python train.py --vocab_size=8192 --bias="none" --init_std_o=0.00534 --init_std_up=0.0239 --init_out_by_depth=true --optimizer="adamw" --batch_tokens=131072 --dataset="wikipedia_en"
Each number is 200 + 20 x the weight over its row's rms, rounded and kept within 0 to 999. Layers, rows and columns count from 0. The size before them is the row's rms in percent of the matrix's.

# down: layer 5 MLP down (transposed), 1792x448, rms 0.0457, rows 183-213, columns 0-111
# up: layer 5 MLP up, 1792x448, rms 0.0509, rows 184-214, columns 0-111
down183,107,203,234,221,216,185,183,204,182,185,229,189,211,181,239,192,196,221,172,214,228,193,177,204,219,190,214,204,171,238,233,222,206,197,208,182,151,207,212,200,176,196,183,211,190,214,198,209,204,213,212,194,185,197,187,180,213,207,194,236,202,228,189,214,195,190,193,202,205,166,217,211,155,171,199,208,235,182,201,206,215,213,211,208,221,173,183,211,211,210,199,213,207,199,215,205,160,219,206,199,188,195,200,194,188,224,197,170,188,179,188,193,198
up184,103,193,220,211,195,171,181,238,224,204,177,232,224,191,198,230,215,220,208,180,233,220,209,214,152,218,198,200,232,204,186,160,196,175,189,190,151,191,176,212,226,210,187,184,201,216,216,167,204,186,243,189,182,195,202,194,201,178,216,203,240,199,225,214,192,201,192,206,180,200,166,238,216,215,238,198,235,198,193,233,191,180,210,231,190,203,211,226,215,175,185,204,186,187,251,241,159,201,192,187,189,172,219,167,189,226,215,209,198,180,189,195,210
down184,102,171,211,205,169,206,181,155,197,231,220,191,186,182,185,159,189,172,185,164,221,185,211,169,219,225,179,196,176,171,203,196,188,188,194,208,186,198,209,225,180,180,206,211,193,198,183,208,178,183,264,239,207,184,171,190,200,200,205,226,194,214,207,206,198,239,199,169,218,213,185,207,215,197,210,189,199,194,209,184,165,201,201,184,182,175,199,182,206,198,197,200,205,210,207,210,216,217,204,170,187,214,199,197,184,170,218,221,200,183,233,226,180
up185,112,186,181,211,240,197,208,221,207,219,155,147,170,215,225,199,191,205,202,222,169,229,223,205,177,183,201,194,193,203,197,209,207,219,195,182,200,192,179,221,165,226,196,225,163,192,214,190,200,201,207,195,194,238,159,223,197,184,226,208,211,192,199,205,198,201,215,199,222,171,187,192,204,223,170,174,214,229,220,201,240,207,204,242,202,179,204,205,200,206,175,195,178,183,227,193,202,242,197,241,176,182,203,192,186,213,183,201,190,198,213,182,189
down185,119,181,188,239,186,184,220,190,242,191,209,182,192,241,168,203,203,215,197,206,226,198,203,197,189,191,224,215,181,220,202,188,213,203,181,225,200,181,204,210,164,181,186,181,179,194,227,211,174,218,191,188,162,212,196,168,231,170,211,177,184,160,226,195,211,188,207,213,217,213,225,158,209,184,207,199,201,206,206,223,196,208,174,196,193,204,203,204,178,232,192,216,171,173,199,204,208,213,219,188,198,186,204,170,190,255,204,198,234,194,220,222,213
up186,086,220,205,190,210,198,197,186,221,198,226,171,227,218,186,201,160,209,219,207,212,205,179,213,194,172,185,197,201,225,196,203,214,198,216,223,218,216,204,206,217,219,170,237,215,201,193,202,215,232,191,233,186,211,214,171,210,247,178,206,175,199,205,212,181,205,207,206,216,193,210,201,167,202,232,200,223,245,246,231,197,189,190,188,206,192,207,217,208,231,251,182,196,212,173,204,200,184,141,196,209,202,194,215,212,206,207,204,187,209,189,203,197
down186,090,223,214,211,196,209,204,204,178,204,196,209,187,190,194,230,196,209,173,195,214,174,184,217,223,235,207,198,218,173,191,193,212,202,197,196,207,183,213,197,212,230,241,207,214,209,182,189,201,181,218,196,206,187,197,217,182,172,217,196,228,177,221,205,215,198,211,176,162,197,212,196,192,197,185,172,195,192,193,183,206,168,168,196,182,190,191,204,197,157,162,221,163,200,196,181,229,207,230,203,187,188,197,219,163,219,193,220,225,180,214,196,218
up187,092,224,190,195,176,183,184,217,214,203,185,184,201,201,137,176,160,232,210,210,204,178,199,198,202,194,208,149,188,171,170,190,233,203,213,206,184,221,176,195,209,234,186,168,218,207,216,192,218,178,182,227,208,186,171,196,189,167,184,220,195,221,218,256,198,217,174,214,186,214,162,218,211,185,231,176,199,176,201,180,221,201,175,222,230,218,237,170,199,204,239,163,217,183,218,187,195,213,194,235,188,204,183,199,247,246,175,187,165,197,212,180,215
down187,091,189,175,184,206,213,212,227,167,212,208,200,217,212,218,220,203,162,198,211,187,185,192,212,200,244,210,220,208,179,229,190,217,216,190,202,177,209,205,224,227,147,198,230,235,175,201,204,137,204,155,225,196,180,205,224,164,191,180,193,222,184,213,224,180,188,202,173,185,204,224,239,196,174,195,173,190,244,243,214,193,207,195,194,203,216,212,177,231,204,188,203,170,163,228,188,222,227,196,187,238,179,216,194,177,205,197,214,220,246,180,210,211
up188,094,178,211,193,217,222,236,214,198,214,188,213,207,190,210,215,256,225,208,210,185,188,179,221,219,237,172,211,207,180,151,179,195,236,153,204,197,199,218,206,167,219,232,212,206,194,223,200,193,181,216,205,216,191,197,160,212,165,207,205,195,186,195,211,192,215,173,188,183,188,183,198,228,199,188,186,201,212,172,159,226,206,186,168,179,208,223,194,190,215,182,190,222,228,181,204,202,249,174,194,236,185,183,176,205,197,220,225,197,182,205,213,215
down188,098,222,192,173,209,207,209,191,210,194,197,174,189,210,228,203,187,188,208,202,195,185,166,202,201,186,217,217,179,226,189,191,195,181,182,200,193,239,211,232,179,202,152,208,209,186,186,187,245,234,207,175,170,167,187,206,215,208,210,222,170,176,240,210,230,183,198,216,213,204,231,216,217,206,213,215,243,201,222,214,197,233,199,228,229,189,204,227,150,238,210,191,193,213,235,196,222,173,203,217,225,205,207,221,241,220,228,185,192,187,196,227,188
up189,097,185,185,227,210,180,210,245,206,216,241,180,216,206,185,199,188,207,191,232,190,206,179,209,202,197,178,153,238,194,192,203,196,215,162,206,198,187,214,210,215,251,216,198,174,189,182,180,212,193,195,223,230,210,227,179,267,214,201,202,207,165,233,195,209,192,212,180,212,186,200,218,165,199,170,188,198,202,181,228,186,187,162,223,225,200,226,191,222,184,207,223,202,198,195,184,219,228,205,177,203,181,158,173,163,201,181,228,192,166,196,188,194
down189,093,232,231,196,186,196,192,193,214,196,181,204,199,196,189,179,227,190,213,166,259,219,209,176,195,197,208,211,226,201,220,173,179,198,196,212,216,213,195,196,223,221,225,168,240,180,165,200,192,241,233,188,177,241,202,195,184,203,202,170,217,168,207,225,200,195,202,195,192,161,196,184,204,218,178,188,198,195,188,171,221,198,189,217,201,217,188,185,200,252,210,170,215,171,210,207,206,189,194,186,206,174,240,197,192,200,163,236,205,204,201,199,171
up190,095,209,192,225,196,181,212,245,236,181,182,198,187,221,181,220,206,218,204,212,186,172,176,238,188,211,203,196,221,211,187,216,183,196,181,195,192,189,183,184,197,239,175,221,182,192,172,196,215,194,199,242,184,187,185,188,198,191,219,184,164,216,228,183,175,211,189,218,177,207,191,243,252,190,179,201,197,210,198,200,203,166,192,198,205,190,229,210,208,173,223,202,140,180,183,213,238,199,223,173,217,219,199,184,201,191,201,214,191,162,193,192,174
down190,096,197,206,210,188,195,197,192,186,190,201,218,213,199,193,208,214,204,179,209,220,222,195,184,240,185,201,223,199,227,223,218,152,222,243,223,196,225,223,153,223,202,227,215,208,168,192,210,215,209,177,188,163,191,210,215,205,180,208,211,219,194,185,225,198,186,191,261,219,194,207,207,223,187,175,217,199,220,233,208,159,201,254,177,180,195,211,182,184,197,203,180,192,215,163,223,190,192,159,196,175,182,201,182,205,216,170,201,203,224,181,212,199
up191,092,206,197,198,191,221,228,210,178,197,193,209,223,197,181,227,202,176,204,213,222,206,224,193,222,183,184,200,190,195,212,248,212,202,198,180,214,238,213,209,183,209,201,209,204,168,200,192,195,204,178,212,219,226,186,181,193,213,193,207,166,197,225,197,163,214,173,201,180,199,206,219,221,177,175,199,209,225,211,203,186,206,182,204,202,200,181,169,233,196,183,216,191,180,156,200,222,160,183,226,215,206,200,192,203,194,210,183,216,191,187,181,192
down191,095,209,195,218,196,206,185,182,165,205,194,184,194,208,172,179,184,234,193,183,214,191,203,203,196,167,165,196,209,169,200,191,203,234,226,231,190,180,175,164,175,224,218,211,183,215,228,174,194,200,218,203,232,240,177,175,203,213,170,182,235,225,199,197,197,233,193,155,182,185,228,183,221,213,176,208,186,203,181,225,208,208,195,205,161,204,223,184,192,212,185,208,187,162,222,233,173,234,211,162,198,201,164,263,215,221,212,196,210,203,205,191,176
up192,105,192,193,206,221,203,213,182,188,168,200,193,207,155,211,191,194,198,186,222,205,196,159,161,240,215,216,186,237,183,191,172,205,218,185,217,216,200,170,215,226,213,178,213,207,208,214,201,184,186,216,221,207,224,213,208,216,178,216,204,217,155,195,192,209,161,246,241,243,195,193,206,198,222,186,188,203,186,190,197,177,232,199,223,224,186,217,168,215,208,216,174,178,194,191,223,214,190,205,199,179,191,200,196,211,226,171,221,217,194,165,163,195
down192,100,206,203,221,190,171,193,183,187,188,215,194,190,175,217,221,229,226,196,210,215,183,208,200,208,222,226,181,227,229,195,230,229,173,191,225,165,219,187,216,175,173,209,190,204,190,181,213,186,209,191,202,168,168,210,193,222,212,171,188,225,202,156,179,200,184,211,173,233,218,220,198,215,211,189,221,185,187,236,223,216,174,211,204,193,220,228,188,190,240,183,217,178,245,199,222,174,203,218,230,201,215,189,214,217,215,197,189,210,228,204,176,208
up193,102,216,209,198,182,221,193,228,209,199,193,192,202,186,189,192,166,150,184,220,207,182,230,191,184,215,190,199,220,203,186,199,177,211,214,214,223,194,171,200,152,220,201,180,207,220,194,176,219,199,192,208,191,210,197,186,198,190,193,245,205,183,204,198,177,190,176,193,191,175,207,211,213,205,208,196,182,209,221,200,243,160,233,198,167,201,212,230,210,190,192,185,233,226,216,195,171,241,202,228,233,213,230,205,220,183,220,223,177,174,209,198,191
down193,107,211,189,196,177,228,195,205,229,186,188,215,190,245,190,202,168,244,223,203,199,189,234,185,192,216,153,204,176,189,201,164,197,216,201,169,198,188,209,207,212,190,183,185,180,202,251,209,196,197,179,204,185,180,215,217,192,197,205,204,214,177,158,227,205,190,203,216,207,203,219,188,174,205,204,218,189,213,202,209,209,198,212,211,215,197,204,248,218,223,211,176,203,175,206,228,211,204,200,157,232,223,183,182,213,174,170,198,214,183,186,237,216
up194,100,224,211,246,218,201,186,251,206,199,243,198,211,167,194,169,218,214,258,213,228,173,200,201,182,203,200,179,182,198,163,169,219,190,212,204,234,237,182,219,188,205,203,207,201,194,212,210,207,191,189,220,182,187,215,197,224,176,191,176,212,175,215,225,173,167,227,185,240,198,193,227,190,189,180,173,246,197,169,223,193,210,202,193,187,206,217,198,225,196,193,192,181,229,191,194,220,212,162,196,149,191,211,175,197,205,183,183,208,188,212,193,234
down194,095,213,205,190,231,210,178,202,190,166,194,167,191,235,195,189,182,209,199,207,228,184,179,217,202,206,170,168,184,202,174,160,231,203,217,198,164,202,178,216,187,190,231,196,243,200,213,229,187,235,182,225,194,207,177,195,219,217,228,220,186,174,199,184,183,221,195,203,189,183,200,176,204,177,226,210,209,242,235,181,223,215,223,187,236,176,216,212,201,210,190,202,201,194,203,213,196,232,176,190,184,161,200,203,166,222,207,212,202,211,227,209,194
up195,080,188,238,189,181,170,222,212,208,184,197,232,214,214,179,219,184,192,171,183,197,172,192,190,188,186,193,143,191,223,228,220,186,216,198,192,177,192,229,232,204,213,249,171,205,211,193,202,212,176,223,193,180,183,213,160,186,181,217,199,190,199,233,216,195,209,199,234,175,192,202,200,174,210,208,168,220,256,174,209,202,155,197,180,201,207,223,173,237,207,186,198,187,167,197,191,201,223,201,185,207,188,175,197,219,188,216,224,198,192,201,200,211
down195,088,220,168,173,184,210,214,188,202,207,173,212,168,181,179,186,234,189,200,209,203,211,211,191,178,201,228,235,189,193,197,216,242,187,182,218,252,207,205,221,180,172,211,164,201,242,156,232,172,218,199,237,214,217,199,202,218,193,188,196,195,195,205,229,188,210,217,157,172,193,214,199,201,198,207,199,214,166,211,194,174,214,235,221,207,202,161,187,168,225,226,201,198,191,223,187,209,177,221,205,214,166,194,200,199,188,180,172,170,198,211,212,204
up196,107,178,173,210,198,201,223,212,205,224,208,168,229,191,195,211,228,195,185,200,210,237,227,229,191,207,212,219,187,212,168,170,217,219,198,202,220,219,182,221,199,231,221,201,170,189,189,199,255,179,199,208,202,181,185,216,182,203,251,195,157,229,180,207,219,212,186,185,208,195,189,222,220,177,201,167,200,193,138,198,214,164,219,185,206,209,198,204,171,201,218,200,210,201,179,194,168,227,191,188,240,194,194,179,189,213,191,204,185,193,221,189,165
down196,119,181,173,205,178,197,197,226,181,185,179,194,195,207,178,196,203,228,186,240,188,169,197,194,207,180,199,208,222,207,187,192,219,191,205,210,199,212,207,175,209,196,172,172,223,219,187,192,183,202,196,192,214,203,206,195,183,192,182,208,236,156,229,169,204,193,172,244,220,189,205,202,200,195,162,201,205,208,249,194,178,177,227,186,194,181,221,242,192,132,225,208,212,188,186,196,164,190,184,184,204,190,215,207,208,170,198,183,199,254,191,187,196
up197,094,190,234,206,196,177,206,239,183,227,217,241,232,200,215,168,191,218,198,159,182,179,175,172,181,197,187,172,215,216,188,211,210,191,191,207,165,198,199,197,193,222,211,229,183,172,208,209,207,229,201,212,207,252,191,232,198,202,198,210,171,183,188,254,200,212,204,223,220,212,189,195,191,218,207,177,193,228,166,193,218,217,193,223,222,193,204,208,174,228,199,198,206,184,221,201,212,201,193,163,181,221,181,162,202,203,165,172,193,170,165,222,207
down197,088,210,189,185,225,183,191,183,220,188,219,193,214,197,194,217,220,172,180,204,215,188,190,192,203,221,229,200,190,170,230,223,233,215,186,198,202,193,191,205,195,185,185,175,189,214,173,218,211,185,192,230,212,201,207,180,157,188,208,227,197,193,225,178,203,185,174,169,180,202,240,201,184,212,189,212,197,191,220,174,191,220,146,171,190,222,190,195,205,209,189,178,227,182,202,230,211,167,187,176,189,226,196,206,188,232,211,185,257,190,245,172,171
up198,100,219,219,184,227,175,188,202,201,198,196,175,211,180,195,195,218,189,210,226,184,216,143,212,209,183,187,212,207,239,210,231,178,199,189,201,184,227,208,201,210,187,239,237,204,186,201,161,231,185,211,212,178,188,197,199,191,216,205,207,215,200,246,228,201,209,193,254,238,219,206,209,223,158,178,201,231,190,197,197,203,166,231,220,168,165,230,232,207,182,215,209,195,193,212,186,193,196,211,225,212,197,181,212,181,204,203,237,187,179,196,189,143
down198,076,184,200,207,167,195,205,178,188,207,195,218,163,201,193,228,228,224,181,186,213,221,232,181,212,213,186,209,200,147,164,184,201,198,210,199,245,209,205,212,213,227,197,200,196,229,172,213,197,225,204,192,178,184,195,178,214,203,213,236,210,228,142,201,169,215,217,206,199,204,236,182,193,274,214,201,224,185,203,180,213,228,192,235,191,227,193,206,218,214,181,213,199,190,177,218,204,228,197,184,194,209,231,208,222,218,209,177,231,198,184,198,198
up199,099,211,232,174,220,172,179,200,218,161,210,210,195,201,204,193,207,228,182,201,195,181,195,202,195,191,208,195,217,213,162,220,224,210,222,197,203,233,201,217,188,215,183,216,198,219,248,177,210,206,237,206,179,199,184,172,181,183,200,204,210,187,175,230,169,213,185,204,217,178,185,211,202,214,206,184,214,186,208,189,205,209,187,254,206,191,237,217,166,232,174,228,182,176,195,209,197,214,182,246,160,191,240,206,208,182,212,199,185,168,247,183,194
down199,099,220,183,230,228,218,182,228,180,190,240,217,203,184,212,203,172,187,201,202,210,197,206,206,197,206,179,220,218,186,211,184,192,187,183,226,189,183,235,231,232,168,217,211,185,200,187,234,170,177,206,231,246,188,209,203,215,218,192,207,192,239,210,178,184,203,245,221,203,214,222,201,244,202,188,225,202,176,206,198,217,188,189,170,191,209,166,180,203,173,231,199,171,194,160,179,217,222,225,185,224,234,177,191,223,191,171,186,205,227,196,175,193
up200,108,198,202,165,187,173,204,211,203,200,221,187,205,205,206,213,202,218,179,199,209,158,200,215,191,235,200,204,213,210,182,192,196,226,198,206,216,162,171,213,223,218,207,181,206,223,247,200,202,212,204,219,224,239,202,201,235,218,174,245,138,212,201,222,181,202,207,201,198,208,183,217,187,182,214,226,206,245,192,198,167,198,204,208,234,220,175,183,181,175,189,178,231,199,202,184,195,202,186,199,216,221,208,211,241,198,208,197,194,189,196,201,224
down200,114,220,217,208,218,209,190,198,192,203,170,188,203,237,192,178,208,181,220,216,197,217,171,190,214,224,169,220,213,137,207,174,210,192,210,203,186,204,226,232,181,211,179,191,218,192,212,185,189,155,210,208,190,187,162,199,219,142,210,192,213,183,195,206,202,214,203,222,213,179,219,179,235,191,191,207,177,204,237,170,200,161,195,235,199,210,202,216,215,227,182,210,209,174,204,221,190,233,169,217,200,190,214,212,219,172,215,176,203,148,200,221,172
up201,111,211,212,161,186,197,163,228,214,170,215,172,188,206,196,184,172,222,178,199,187,209,201,199,208,207,221,214,220,206,188,188,205,180,189,218,168,188,227,223,224,219,196,200,202,201,212,183,185,215,253,209,202,191,209,180,163,200,230,199,252,199,195,227,189,194,173,203,223,192,184,210,196,264,202,164,221,245,180,142,197,187,216,203,226,181,201,171,174,209,186,169,210,188,239,165,204,208,159,200,165,193,210,210,215,201,190,168,161,183,195,216,206
down201,116,184,191,178,207,198,196,182,172,208,223,175,200,207,198,220,265,227,181,259,223,163,218,204,140,196,209,199,166,188,206,206,203,189,193,212,214,182,216,205,217,158,155,190,225,204,197,194,184,203,202,245,243,177,203,183,194,185,172,208,223,187,197,226,175,201,170,211,160,171,196,182,238,168,208,212,191,208,195,197,226,216,188,172,195,194,181,244,188,239,234,181,197,200,214,190,205,191,188,188,191,157,206,158,217,204,219,217,195,181,184,169,210
up202,093,180,188,207,192,192,225,228,202,185,230,234,216,192,235,186,224,196,220,158,208,215,218,207,204,185,180,198,236,169,172,208,175,198,169,199,191,187,204,232,217,185,182,191,215,211,189,168,194,228,198,204,194,215,210,199,173,206,237,221,202,189,185,223,190,218,173,190,164,214,179,193,217,205,181,163,193,208,189,173,216,184,186,186,208,233,216,199,191,216,188,176,240,196,207,175,221,216,189,195,186,222,231,207,188,189,208,197,174,200,183,159,223
down202,098,207,210,178,204,215,160,152,223,205,191,164,193,209,237,193,219,195,211,159,187,202,200,199,201,212,180,244,207,224,185,245,205,191,229,234,221,206,204,220,217,187,198,213,243,198,205,199,216,187,209,207,212,219,211,183,235,183,192,169,204,222,253,187,189,187,215,185,191,187,207,191,205,182,209,230,215,166,171,181,194,211,209,216,169,183,212,204,177,221,227,169,220,189,194,206,185,191,173,213,242,188,166,222,217,214,206,236,230,204,198,198,206
up203,107,191,200,243,182,196,173,209,210,217,212,190,186,191,159,202,216,194,186,175,212,209,214,197,174,164,204,200,231,155,206,184,201,227,152,139,204,171,218,227,211,222,162,193,236,181,232,207,226,189,201,209,166,194,171,200,177,183,232,188,187,181,213,209,218,233,183,237,194,195,187,228,181,205,215,191,185,212,169,194,178,172,183,216,201,226,240,197,207,223,169,198,208,201,191,208,213,206,178,198,183,216,204,190,182,211,205,213,187,189,194,178,204
down203,108,213,208,202,179,254,225,160,207,217,186,185,236,189,191,198,176,204,211,192,195,177,165,196,193,240,207,200,199,234,209,160,180,179,175,214,221,218,196,198,224,178,171,209,183,160,207,217,177,195,211,210,243,206,237,186,236,176,181,204,160,206,218,163,205,231,185,185,165,182,211,232,215,169,180,178,227,171,176,194,213,213,196,213,191,221,204,204,162,217,200,227,192,221,246,207,184,202,222,205,195,203,187,215,180,242,229,201,196,202,182,208,184
up204,110,192,198,206,199,194,206,239,209,211,192,196,228,208,191,179,193,200,171,231,219,201,199,219,228,193,207,197,212,215,215,226,223,214,194,170,223,204,195,205,212,216,201,182,184,215,201,199,180,233,223,224,173,241,202,195,216,197,177,230,198,190,222,227,152,196,224,182,239,182,192,226,227,160,223,222,186,196,212,217,178,218,207,220,211,200,191,215,235,186,214,226,174,197,217,198,187,198,202,187,183,199,166,206,214,175,177,223,222,183,172,189,172
down204,118,189,208,230,133,196,199,208,205,215,195,180,184,206,215,201,235,198,203,205,167,172,196,178,219,187,223,213,190,220,184,167,211,185,191,209,167,216,188,241,182,180,224,229,216,174,218,210,205,246,184,194,216,225,180,233,198,214,181,202,192,162,214,200,217,186,155,231,215,234,232,185,206,253,175,228,192,212,243,206,214,194,170,223,185,182,183,243,187,198,191,212,208,178,172,207,221,231,216,168,212,214,205,186,201,230,216,196,201,166,211,256,203
up205,071,210,206,161,218,206,180,226,176,204,202,195,204,197,208,160,176,201,204,177,206,228,204,211,217,165,204,183,217,174,162,196,264,202,185,204,228,234,211,202,190,224,207,177,205,223,221,206,221,169,216,219,200,192,221,211,199,207,211,194,175,186,167,209,202,217,255,167,186,209,199,212,185,179,225,178,224,247,200,174,184,171,208,193,219,211,203,183,214,210,194,218,202,213,175,198,194,218,200,218,176,182,212,176,180,208,256,218,205,202,179,223,209
down205,082,202,167,210,196,192,210,184,230,206,187,175,204,202,179,178,210,197,233,182,190,211,194,178,225,219,202,228,209,212,238,175,210,195,202,172,188,225,164,161,217,210,205,256,201,159,196,239,205,198,178,217,204,205,205,200,233,217,213,199,208,183,206,190,234,209,179,188,216,215,225,187,186,217,211,245,172,178,181,220,188,214,204,230,203,210,208,213,169,206,194,165,202,209,187,221,178,166,197,201,213,193,204,232,208,237,215,206,210,231,211,181,168
up206,102,175,210,201,183,203,221,220,250,212,197,145,198,197,179,230,180,187,169,241,200,230,217,204,180,207,141,180,187,184,197,178,190,240,204,204,209,182,200,188,171,203,241,171,180,216,217,227,206,216,211,194,193,200,201,189,171,177,203,188,224,186,167,213,216,202,201,184,212,221,172,229,169,170,210,178,143,201,187,221,191,174,208,216,224,209,204,199,211,213,178,210,200,211,187,217,195,212,167,204,199,191,196,189,191,239,152,227,210,193,207,199,220
down206,101,183,195,229,196,202,196,173,201,212,196,233,204,196,180,205,208,224,207,195,223,188,182,140,201,218,240,213,205,215,216,230,194,180,198,198,197,231,204,197,171,164,175,214,210,207,187,201,208,212,220,195,215,173,219,183,199,251,180,224,199,209,210,213,200,211,176,199,217,160,215,169,237,199,243,194,206,218,197,191,202,199,220,190,174,185,207,215,219,210,187,215,184,224,192,210,220,168,221,197,167,192,215,220,185,196,219,182,196,192,214,183,191
up207,114,186,183,175,209,212,176,210,211,199,184,183,205,214,206,210,158,163,192,191,185,209,184,203,192,185,200,200,200,216,225,198,250,212,188,199,176,213,195,201,184,210,209,209,226,184,208,182,216,236,210,213,209,196,181,222,208,197,160,208,166,199,180,208,189,232,176,193,212,147,190,205,206,172,218,217,185,210,219,217,199,199,215,179,156,169,224,179,221,234,210,216,188,205,167,179,206,198,207,196,177,205,207,215,195,215,189,184,157,160,184,190,176
down207,118,169,196,155,216,216,175,202,174,236,211,166,195,216,213,191,202,166,175,200,227,173,204,171,189,194,172,211,228,183,195,194,205,165,221,184,189,189,211,193,191,163,200,212,221,199,211,229,197,170,208,182,193,207,184,184,238,216,172,216,203,213,199,215,202,199,184,178,203,192,197,228,186,165,196,193,184,159,213,203,168,195,170,200,214,198,191,186,180,201,167,210,197,189,203,175,210,181,214,190,206,239,231,204,184,199,194,189,228,239,197,219,184
up208,110,213,199,221,192,225,218,199,199,178,208,191,179,212,205,214,232,206,184,230,217,172,192,187,206,183,202,203,193,127,186,216,176,250,189,187,163,192,168,185,154,239,182,190,227,214,221,207,230,228,207,216,214,203,197,220,232,172,201,180,225,215,216,226,186,198,235,175,194,222,161,190,198,159,235,199,160,206,158,220,202,196,174,192,223,207,220,185,231,226,197,218,203,218,230,175,199,204,193,242,186,163,177,205,181,213,171,236,221,184,198,202,188
down208,082,200,211,209,189,214,223,207,204,186,185,219,177,213,219,204,218,212,187,190,207,181,185,230,203,195,176,180,198,188,227,175,200,203,205,196,208,202,196,180,216,213,210,186,217,212,202,181,208,199,222,205,188,223,214,222,197,197,221,208,200,224,186,236,188,198,187,212,208,217,222,202,180,219,201,200,206,209,188,223,226,210,206,235,207,181,189,218,219,196,220,233,207,193,229,200,213,205,160,169,191,230,212,208,175,195,190,180,198,219,208,193,208
up209,118,224,174,197,174,187,213,186,190,236,196,158,246,209,193,214,188,152,198,185,204,239,223,186,227,167,186,188,175,186,172,220,187,206,198,214,228,166,192,222,205,249,204,198,183,184,203,188,235,199,199,203,210,197,161,217,191,185,190,229,192,218,180,245,227,191,198,217,193,206,192,191,196,201,229,214,179,216,179,211,199,195,185,217,222,232,185,241,210,195,173,222,205,209,183,185,212,223,202,213,203,191,193,211,209,183,202,215,176,164,206,183,204
down209,123,172,232,196,186,205,223,186,206,170,218,230,210,179,189,185,187,177,184,196,186,208,208,200,170,222,172,166,184,176,224,206,222,244,218,185,167,213,160,195,191,193,224,175,200,248,238,154,238,226,206,189,187,197,216,193,214,198,213,198,181,191,153,194,201,186,228,191,189,219,164,198,197,230,195,170,198,201,218,192,215,204,164,190,193,223,199,159,180,196,188,196,232,224,211,197,239,181,207,207,214,183,184,190,208,224,192,179,174,207,180,206,199
up210,114,211,213,184,183,176,202,195,209,217,205,191,166,207,204,173,198,182,188,196,220,205,175,180,171,160,227,193,182,187,199,210,215,183,174,187,157,219,194,222,190,273,210,175,213,201,218,221,214,179,217,200,208,181,208,239,211,168,204,201,230,185,195,221,195,180,212,213,209,219,199,195,178,176,197,192,173,212,213,200,209,158,190,214,192,210,208,178,216,223,175,176,212,188,199,161,176,231,180,192,187,193,214,243,171,137,172,198,177,193,188,219,201
down210,097,205,223,230,213,209,202,220,200,237,182,223,198,190,169,200,203,200,156,202,202,210,225,181,223,206,192,210,238,150,213,196,227,198,201,162,216,195,241,226,217,200,188,221,192,267,191,188,195,186,195,182,208,177,233,189,205,175,189,196,215,211,199,178,181,174,214,196,192,179,221,190,199,195,204,178,168,202,175,190,213,215,211,205,198,173,199,229,202,147,202,202,188,221,197,197,180,217,207,204,193,178,193,202,156,183,213,181,167,224,211,204,199
up211,110,220,215,228,200,205,195,217,198,194,185,186,195,158,232,201,204,198,217,200,202,196,218,190,226,200,206,167,217,202,174,199,220,235,195,207,179,215,215,218,183,244,166,216,230,210,209,200,249,179,230,214,204,219,187,188,193,224,191,217,212,179,195,193,235,201,267,218,199,185,191,178,194,205,193,200,220,212,180,202,182,198,225,191,245,187,182,180,177,230,193,231,196,210,197,204,213,189,228,203,159,210,179,216,184,196,221,193,202,196,188,172,222
down211,112,188,194,202,205,210,191,198,211,177,182,228,224,201,141,194,199,231,193,191,188,194,187,185,197,202,202,220,203,211,177,184,191,217,223,193,207,171,188,225,200,217,194,203,193,159,222,193,185,198,213,195,188,186,203,225,222,208,211,208,178,211,194,173,211,209,183,241,222,206,209,197,218,173,192,219,233,230,198,236,215,194,175,169,190,193,254,184,182,213,188,190,168,236,223,186,200,251,223,200,223,200,191,223,187,187,175,217,218,179,181,230,176
up212,105,256,189,205,199,207,210,202,211,220,208,201,198,209,205,205,187,223,201,195,195,200,188,172,148,229,179,186,208,178,149,182,230,219,192,199,196,239,195,186,186,187,201,213,231,199,222,193,228,202,198,203,187,202,217,207,234,225,190,205,185,173,207,217,202,165,198,205,188,202,188,174,192,246,219,196,198,182,218,209,219,211,178,177,206,213,190,195,195,225,194,175,177,179,205,198,189,216,240,198,180,186,202,187,224,185,161,216,183,191,195,254,207
down212,102,169,199,219,177,169,194,196,193,206,243,199,257,170,173,187,214,188,184,202,223,197,190,200,220,176,187,223,195,185,191,216,190,181,231,238,195,204,239,210,185,172,200,198,190,205,184,224,155,183,221,215,157,196,191,219,184,186,204,173,231,227,200,203,211,174,198,160,241,224,192,196,184,179,211,195,176,204,154,234,223,201,209,203,189,194,152,173,191,207,211,194,203,185,169,177,228,191,226,203,222,219,200,202,197,201,204,203,230,214,205,180,239
up213,107,187,208,210,175,201,205,224,161,190,198,212,211,183,175,227,208,159,216,206,201,216,229,232,193,188,215,230,191,204,208,189,227,232,185,202,211,179,211,222,174,220,213,214,214,228,225,183,237,177,202,234,186,192,205,231,218,170,187,210,194,192,186,219,204,240,230,198,181,205,200,185,215,180,178,184,197,187,199,229,228,185,207,212,211,229,196,211,195,212,192,215,160,197,193,183,201,203,220,239,168,202,208,199,199,201,221,240,166,173,193,209,170
down213,063,154,179,201,182,199,200,218,219,228,189,209,192,189,188,211,188,212,206,192,191,221,213,198,183,207,177,212,199,195,177,237,229,208,240,183,209,191,200,245,229,200,186,181,190,238,185,217,201,192,223,202,208,206,213,184,197,192,201,205,206,196,209,204,193,178,188,181,153,214,231,191,231,201,207,201,200,216,187,199,190,181,189,188,197,202,160,207,222,187,196,199,211,215,206,200,220,196,199,198,191,224,197,181,204,195,205,209,185,220,190,217,227
up214,099,184,149,210,193,193,195,202,193,229,187,180,198,186,186,206,218,182,203,213,235,239,217,183,191,171,221,215,219,198,201,210,205,193,194,194,206,247,244,217,195,216,207,241,195,206,176,214,184,185,196,215,218,190,213,185,222,181,178,184,222,198,216,201,159,178,215,197,190,183,200,214,274,168,218,191,191,199,156,205,204,200,194,205,155,240,202,170,218,194,199,172,174,233,205,208,222,201,215,201,179,190,195,196,221,190,165,195,206,194,189,230,173